{
  "n_layer": 10,
  "n_kv_head": 4,
  "head_dim": 64,
  "vocab_size": 4096,
  "norm": "layernorm",
  "init_std_qkv": 0.0443,
  "init_std_down": 0.0633,
  "optimizer": "soap_variant",
  "weight_decay": 0.0,
  "grad_clip": 2.0,
  "seq_len": 512,
  "doc_mask": true
}
Each number is 128 + 24 x the weight over its row's rms, rounded and kept within 0 to 255. Layers, rows and columns count from 0. The size above them is the row's rms in percent of the matrix's.

# layer 2 attention query, 256x224, rms 0.0446, rows 0-14, columns 112-223
size [ 92  90  75  87  84  92  89  87  85  79  97  92  97  99  95]
[[103 136 125 158 113  87 137 134  83 115 179 117 119 184 167  95 119 184 134 123 149 116 141  97 117 175 125 115 137 108  96 134 131 111  94 161 123 123  82  91 135 110 101 105 103 153 124 131 106 118 160 161 128 140 126  93 158 122 143 145 154 124 163 130 136 142 142 107 135 125 137 116 121  73 140 157 104 148  80 101 160 113  80 101 117 174 137 113 125 115 135 154 157 154 122 160 139 118 155 125 158 130 129  64 126 175 150 112 127 120 162 132]
 [150 120 148 106 131 137 141 137 143 125 133 118 118 140 131 136 117 164 125 187 168 120 121 147  96 136 145 144 119  94 152 100 153 126 104 127 119 152 114 104 174 116 120 125  90 150 112 144 126 107  96 123  98 162 113  66  83  69 128 137 116 108 131 103  83 131 128 125 127 138 140 125 106 128 134 126 111 132 122 141 107 149 162 130 169 176 143 138  91 119 100 170 115 161  92 116  93 119 111  73 115 130 133  98 155  96 132 140 116 143 133 118]
 [174 106 103 150  76 149 146  78 134 132 114 110 154 150 111 124 157 128  86 120 126 148  96 131 157 112 161 128 168 136 119 130 107 117  90  85 123 132 123 111 134 119 143 156 146 119  96 113 147  78  80 112 158 111 151 156  97  92 122 104 108 133 117 118  96 139 131 121 124 126 156 154 147 142 126 141 128  99 165 167 136 129 169 127 153 117 106 132 108 123 128 181  93  98 143 152 113 106 122 124 105 141 110 162 107 113 115 170 133 137 122 130]
 [123  75 103 104 170 141 122 145 150  95 113 139 144  97 106 158 132 120 118 122 109 121 121 141 151 148 124 125 115 137 122 141 117 143 122 149 156 121 167 182 123 136 103 126 133 118 136 158 147 110 144 124 105 139 171 148 111  91 134 106 141 132 124 152 117 110 165 131 131 137 134 107 120 162  82 120 114 128 125 122 116 104 153 136  73 100  82 139 134 154 130 148  87 131 177 133  80 116 101 125  88 114 162 139  79 134 128 178 110 115 109 113]
 [143  97 109 141 123  94 131 104 141 126 123 131 103  78 121  83 132 119 106 116 162 146 143  81 109 119 169 149 130  91 142 133 132 151 110 142 128 160 111 104 143 152 172 112 127 103 157 132 168 128  91 155  94 138 126 133  97 119 103 137  71 104 117 103 124 193 128 142 172 114 142 130 106 107 141 142 141 123 126 148  95 101 134 165 141 151 126 109 100 150 143 151 104 137  79  91 102 124 155  51 122 115 129 102 145 100 157 158 144 124 117  92]
 [125  88 117 139 133 130 125 119 141 117 139 155 121 131 107 115 117  85  94 120 117 174 108 124 123 124 115 177 113 153 149  87  85 119 117  95 169 149 172 124 151 118  94 176 167 116 126 143 116  98 141  94 115  98 129 149  95  97 113 119 123 109 112 126 113 146 179 150 151 116 129 136  87 143 111 128 145  84 124 129  98 123 167 130 133 134 130 120 118 111 125 127 135  46 127 112  85 143 130  78 119 107 110 111 137  71 119 140 126 144  87  95]
 [ 95  58 128 123 131 125  95 136 134 114  93 112 147 121  95 111  96 117 130 174 112 110  92 114 135 149  99 163 115  87 100 113 105 134 131 116 157 131 136 172 141 117  75 136 119  99 118 137 185  94 115  74 105 118 126  99 162 137 154 109 147 111 147 143 153 111 147 152 102 121 127 125 150 134  84 126 123 142 166 122 137 109 144 107 109  90 116 130 134 133 130 118 144  77 156 145 121 124  80  98 115  89 133 103  78 140 120 129 112 108 104 163]
 [120 114 121 148 114 103 123 141 113 129  92 109 143 124 114 113 175 124 127  84 115  62 127 145 151 121 153 161 152 137 133 173 173 141  92 120 131 129 164 130 146 122 134 106 112 112 154 166 154 132 170 104 135 110 136 175 137 193 121 122 119 184  95 149 135 118 104 138 126  84 122 124 174 125  91 135 118 144 109 155 129 142 131 155 114 112 130 129 140 107 138 112 140 115 144  99 138 148 131 100 111  99 171  67 147 151 160 116 130 116 118 142]
 [134  90 148 168  92 168 133 146 144 115 110 123 127 134  92 155 148 127 124 151 116 117 130 133 108 137  97 122 131 109 129 151 139  99 190 139 179 145 146 150 150 149 117 113 155 156 131 120 117 135 122  91  96 131 121 151 132 105 178 124 164 117 109 182 126 108 138 176 149 135 118 124 129 131  68 123  68 134 137 146  88  53 163 149  99  90 107 101 115  77 136 170  87 120 142 114 104 128 117 139 109 101 116 106  92 157 136  88  97 104 127 104]
 [101 168 146 140 172 148 136 147 150 143 123 127  91 149 161 132 120 182 115  90 137 131 109 131 109 108 100  95 139 142 111 126 163 144 126 108 184  89  64 149 105 126 141 124 113 122 115 101 102 113  81 114 169 124 152 122 135 164 114 118 105 145 126 129 149 129 121 116 109 124 138 109 143 109 111 127 145 156  94 155 132 132 105 101 135 139 148 118  96 104  94  59 130 145 117 132 121 148 140 139 114 157 136 135 127  99 125 115 149 147 130 151]
 [181  97  86 103  91  93 122  92 144 103 153 102 141 101 119  84 187 146  86 140 127 144 111 126 156 119 149 130 136  89 140 147 140 105 120 108 136 150 143  91 187 101 148 147 121  94  96 107 147 134 137 113  90 124  84 142  81 121 140 153 130 136  88  97 134 139 103 121 142  95 125 137 124 134 133 137 144 119 121 130 114 103 160 144 150 119 169 123 147 102 127 138 163 115 123 108 126 146 126 140 131 127 114  72 146 114 139 144 109 140 119  63]
 [152  81 129 116 137 149 120 107 144  99 122 108 151 134  70 172 131 104 129 142  96 146 128 149 170 126  98 123 118 120  97  91 158  94 135 111 166  89 145 104 135 152 101 139 156 123 126  97 129  77 150  86 138 121 109 149  73 124 114 140 137 130 108 148 130 113 165  99 163 126 159 139 115 156 116 101 114 110 162 135 126  85 201 111 116 131 119 114 109 101 136 122  92 147 159 143 119 148 138 154 107 139 113  66 133 119 105  96 101 118 163 120]
 [ 98 135 131 141 136 109 141 145  87 145 104  89  95 132 118 114 141 169 139 112 161 115 120 119 192 127 142 100 134 140 146 110 100 103 146 107 109 115 101 138 124 124  90 147 143 108 140 122 143 144 120 134 104 132 139 137  96 116 122 172 108 113 137 128  89  94 150 105 126 121  81 128 143 103  93 133 137 148  73 136 150 104 113 114 141 111  92 130 105 111 134 103 111 175 147  86 142  99 168 133 125 133 123 127 137 142  92 126 180 109 131  77]
 [125 159 117 122 103 124 118  91 134 112 144  96 150 113 148 162 118  96 141 125 152 112 156 137 153 164 162 158 180 131 121 153  89 104 162 139 120 127  98 103 180 125 141 104  85  87  98 157 103 159 181 110  90 138  95 121  90 138 147 171 155 144 106  97 135 152 112  73  93 133  76  98 135 122 156 167 146 119 105 113 151 174 132 106 139 131 196 155 112 142 150 105 123 132 123 159 129 130 131 144 117 154 137  90 138 137 110 121 140 126 118 136]
 [143  91 139 152 115 141 112 154 126  83  94  98 110 123 139 109 112 154 169 165 150 126 141 127 144 123 124 102 120 160  95 172  83 135 116 139 152 106 177 122 132 144 106 147 148 121  71 118 155  95 128 133 130 110  85 122 129 121 123  89 162 110 150 197  98 133 156 162 125 145 153 133 116 133  66 146 103 112 138 128 133  98 150  78 142 110 127 119 103 109 129 119 102  79 173 125 128 104 127 154  94 138  90 131 147 118 110 132 140 100 156  85]]
# layer 2 attention key, 256x224, rms 0.0443, rows 0-13, columns 112-223
size [ 79  87  87  83  80  86  76  93  88  90  81  99  78  92]
[[ 96 122 139 155 135 121 110 133 143 100 182 113 121 159 177 110 154 130 139 180 125  96 136 135 135 158 135 101 100 159 120 138 151 136 131 131 140 159 112 107 147 129 118 143  87 183 141 150  74  91 131 151 115 134 143  71 130 142 137  98 104 116 119 148 115 102 116 106 105 136 113 115 109 150  89 184 159 128 120 103 155 108 106 159 161 103 162 136 100 151 123 120 136  87 103 109 126 105 153 109 120 157 118 161 145 138 146 118 125 125  93 147]
 [115 119 115 134 117 106 109 120  78  90  98 127 146 157 120 122 165 147 116 125 163 130 146 125 129 147 148 135 196 131 135 108 106 114 122  98 155  46 148 150 136 109  67 143 147 131 165 127 119 138 159 100 127 154 139 111 126 173 128 112 114 137 142 142 122 136 165 117 152  93 147 134 115 108 128 169 128 109 148 127 144 126 111 121 105 104 164  99 143 126  96 124 118 102 134 154 174 168 105 156 109 150 103 119 134 147 140  95 135 100 127 117]
 [147 137 125 194 169 137 100 148  97  98  97 129 125 132 100 144  53 145  95 111 122 109 128 145 120  83 163 111 143 116 124 129  98 152 109 113 118 120 127 119  88 103 114 138 143 117 136 117 101 117 149  99 131 155 108 131 138 140 105 104 154 189 112 139 143 161 135 139 130 146 137 180 115 118 126 136 115 128 153  70 100 134 152  97 140 112 168 113  93 108 141 109 114  98 164  95 110 135 165 128 175 152 121 103 164 101  96 131 118 128 135 100]
 [100 139 156 132 126 142 127 111 143 130 149 104 119 155 150  94  94 108 151 117  73  84 130  86  83 122 114 127 117 116 134 137 140 105  94 107 151 146 106 114 151 106 147 128 126 155 137 143 132 131 150 168 180 157 136 153 151 102 142 150 150  94 125 104 114 135 139 147 114 146 131 164 133 101 144 115 138 167 123 152 147 133 114  80 105 143  97 120 165  86 166  93 137 149 135 119 148 106 114 106 121 162  77 156 113 114 149 151 149 116 128 121]
 [ 89 134 154 164 141 127 113 163  81 176 139 147 125 129  79 136 168 141 125 125 196 109 125 153 172 131 128 129 165  88 136 110 108  94 149 139 145 109 111 195 118  82 107 125 146 112 134 125 124 108 189 112 113 141 109 142 123 131 147 164 116 126 127 102 145 129 146 119 129  83 114 127 140 132 162 156 145 122 164 121  60 130 109 137  92 116 133 108 100 134 147 111 124 110 121 135 155 106  90 159 124 118 148 162 145 104 123 104 157 162 134 130]
 [144  86 149 100 131 158 157 132 155 108 146 109 126 105 119 146 109 122 120 137  79 160 114 136 132 128 137 129 104 135 112 138 146 139 106 156 111 149 108 105 169 151 137  86  98 105  81 142 134 118 116 162 138 133 129 140 131 102 181 131 139  95 147 148 138 122 126 147 129 126 122 125 118 134 133 133 113 175  91 159 136  99 158  70 105 150 144 169 147 102 112 162 118 153 144 127 134 112 111 144  88 115 109  96 116 139 117 175 141 117  93 167]
 [109 125  85 114 150 132 122  87 131 103 162  91 116 131 121 121 111 151 158 147 131 179 125 102 118 143 120 143 117 137 108 146 196 135 105 140 128 122 159 125 142 156 133  86 120 130  99  75  94 124 112 163 134 150 126  97 103 105 110 147 107 135 111 144 113 151 135 106 171 114 126 172 142  97 111 138 145 157 118 132 159  97 148 107 127 123 144 181 143 123 130 137 168 181 144 107 125 152 128 108  81 105 127 156 101 143 135 148 104 112  94 119]
 [120 102 116 143 140  92 128 135 130 110 175 117 138 128 100 173 155 129 155 150 144  95 153 108 138 159 142 119 138 127 126 123 104 125 168 145 164 137 123  92 126 115 108 109 101 169 121 160 100 154  87 140  84 140 124 131  73 113 156 131 112 149 158 143 118 152 175 133 164 117  99 105 151 174 149 153 122 146 122 177  74 117 140 107 142 161 100 100 134 144 153 130 142 148 125 157 165 113 123 114  96 142  95 114 127 126 135 156 135 145 179 142]
 [144 122 105  75 157 130 134 106 138 148 132  96 103  93 148 122 112 151 131 137 127 162  76 118 150 102 122 141  83 142  99 108 130 148 107 167 100 123 149 156 108 140 129  82  95 124 130 156 115 110 145 137 119 143 142 116  88 149 102 151 151 136 127  92 117 133 114 115 132 123  82  85 186 104 102  99 121  97 136 143 147 137 110 100 104 132 119 142 107 153 119 127 140 128 102 149 131  89  86 108  92 131 168 162 137 134 178 179  86  94 113 143]
 [117 161 118 109 118 100  84 139 141 157 130 122 114 188 108 147 120 129 148 147 162 154 129 120 175 170 176  93 158 161 168 160 144 118 131 140 111 112 161 131  98 142 145 142  88  90 155 120 113 155 129  64 124 127 128 189  96 152 124 110 114 162 125 121 105 154 168 140 145 105 104 139 155 162 149  98 146 113 140 135 113 120  83 120 143 137 119 126 110 161 129 140 149  80 142 129 125 138 132 104 128 119 157 135 136 113 119 157 122 127 117 132]
 [155  95 151 133 126 118 122 159 109 157 131 168 125 148 108 155 134 129 122 137 136 117 140 118 113 109 139 125 162 103 156 135 118 124 138 169  82 172  95  94 163 125 167 136 114 100  99  99 135 167 101 111 127 152 150 103 140 120 138 159 129 119 125 126 111 147 115 162 111 137 164 101 105 142 149 118 142 134 131 147 114 136 177 110 119 165 105  94 118 151 129 158 106 118 133 118 138 192 166 116  87  96 129 150 133 170 125 146 157 144 128 124]
 [ 99 169 132 120 157 137 135 140 149 105  83 110 148  91 118 135  88 121 122 119  99 134 141 110 134  88 128 125  87 144  82 147 133 126 131 167 131 126 134 110 128 139 124 123 105 124 119 126 150  97 155 167 155 109 115 120 199  84 103 139 171 127  84 159 112 175 108 122  96 136 150 142  94  91  46 144 105 161 100 124 156  94 138  94 137  90 142 114 114 134 173 143 153 127 116 116 104 140 112 133 137 103 145 150  99 114 131 119 109  97 100 102]
 [133 110 142 121 125 107 109 127  89 141 116 145  92 108 110 124 166 138 142 162 148 107  66 145 158 126 159 128 130 117 155 115 108  88 121 115 122  79 132 100 113 163 119 151 135 143 151 104  87 169 130 160 117 113 112 140 121 166 152 138 112 108 141  80 124 113 131 134 159  95 120  88 132 116 177 140 147  60 147 137 126 132  65 149 158 116  98  87  95 132 115 119  71 130 120 127 169 173 139 109 118 156 116 114 138  92 112 109 104 138 120 157]
 [101  98 134 166 137 118 109 125 118 138 142 171  73 145 104 126 154 129 177 134 152 118 113 176 148 143 147 141 179 115 175  94 149 135 136  91 122 128 105 155 113 111 119 159 148 121 139 136 178 146 135 139  95 146 149 141  93 148 130 121  96 136 126 149 114 105 117 145 144  97 117 141  66 131 168 153 154  96 146 146 122 144 140 176 137 186 152 143 122  89 112 163 131 111 118 152 132 130 141  91 119 135 132 104 132 108  77  98 117 152  71 151]]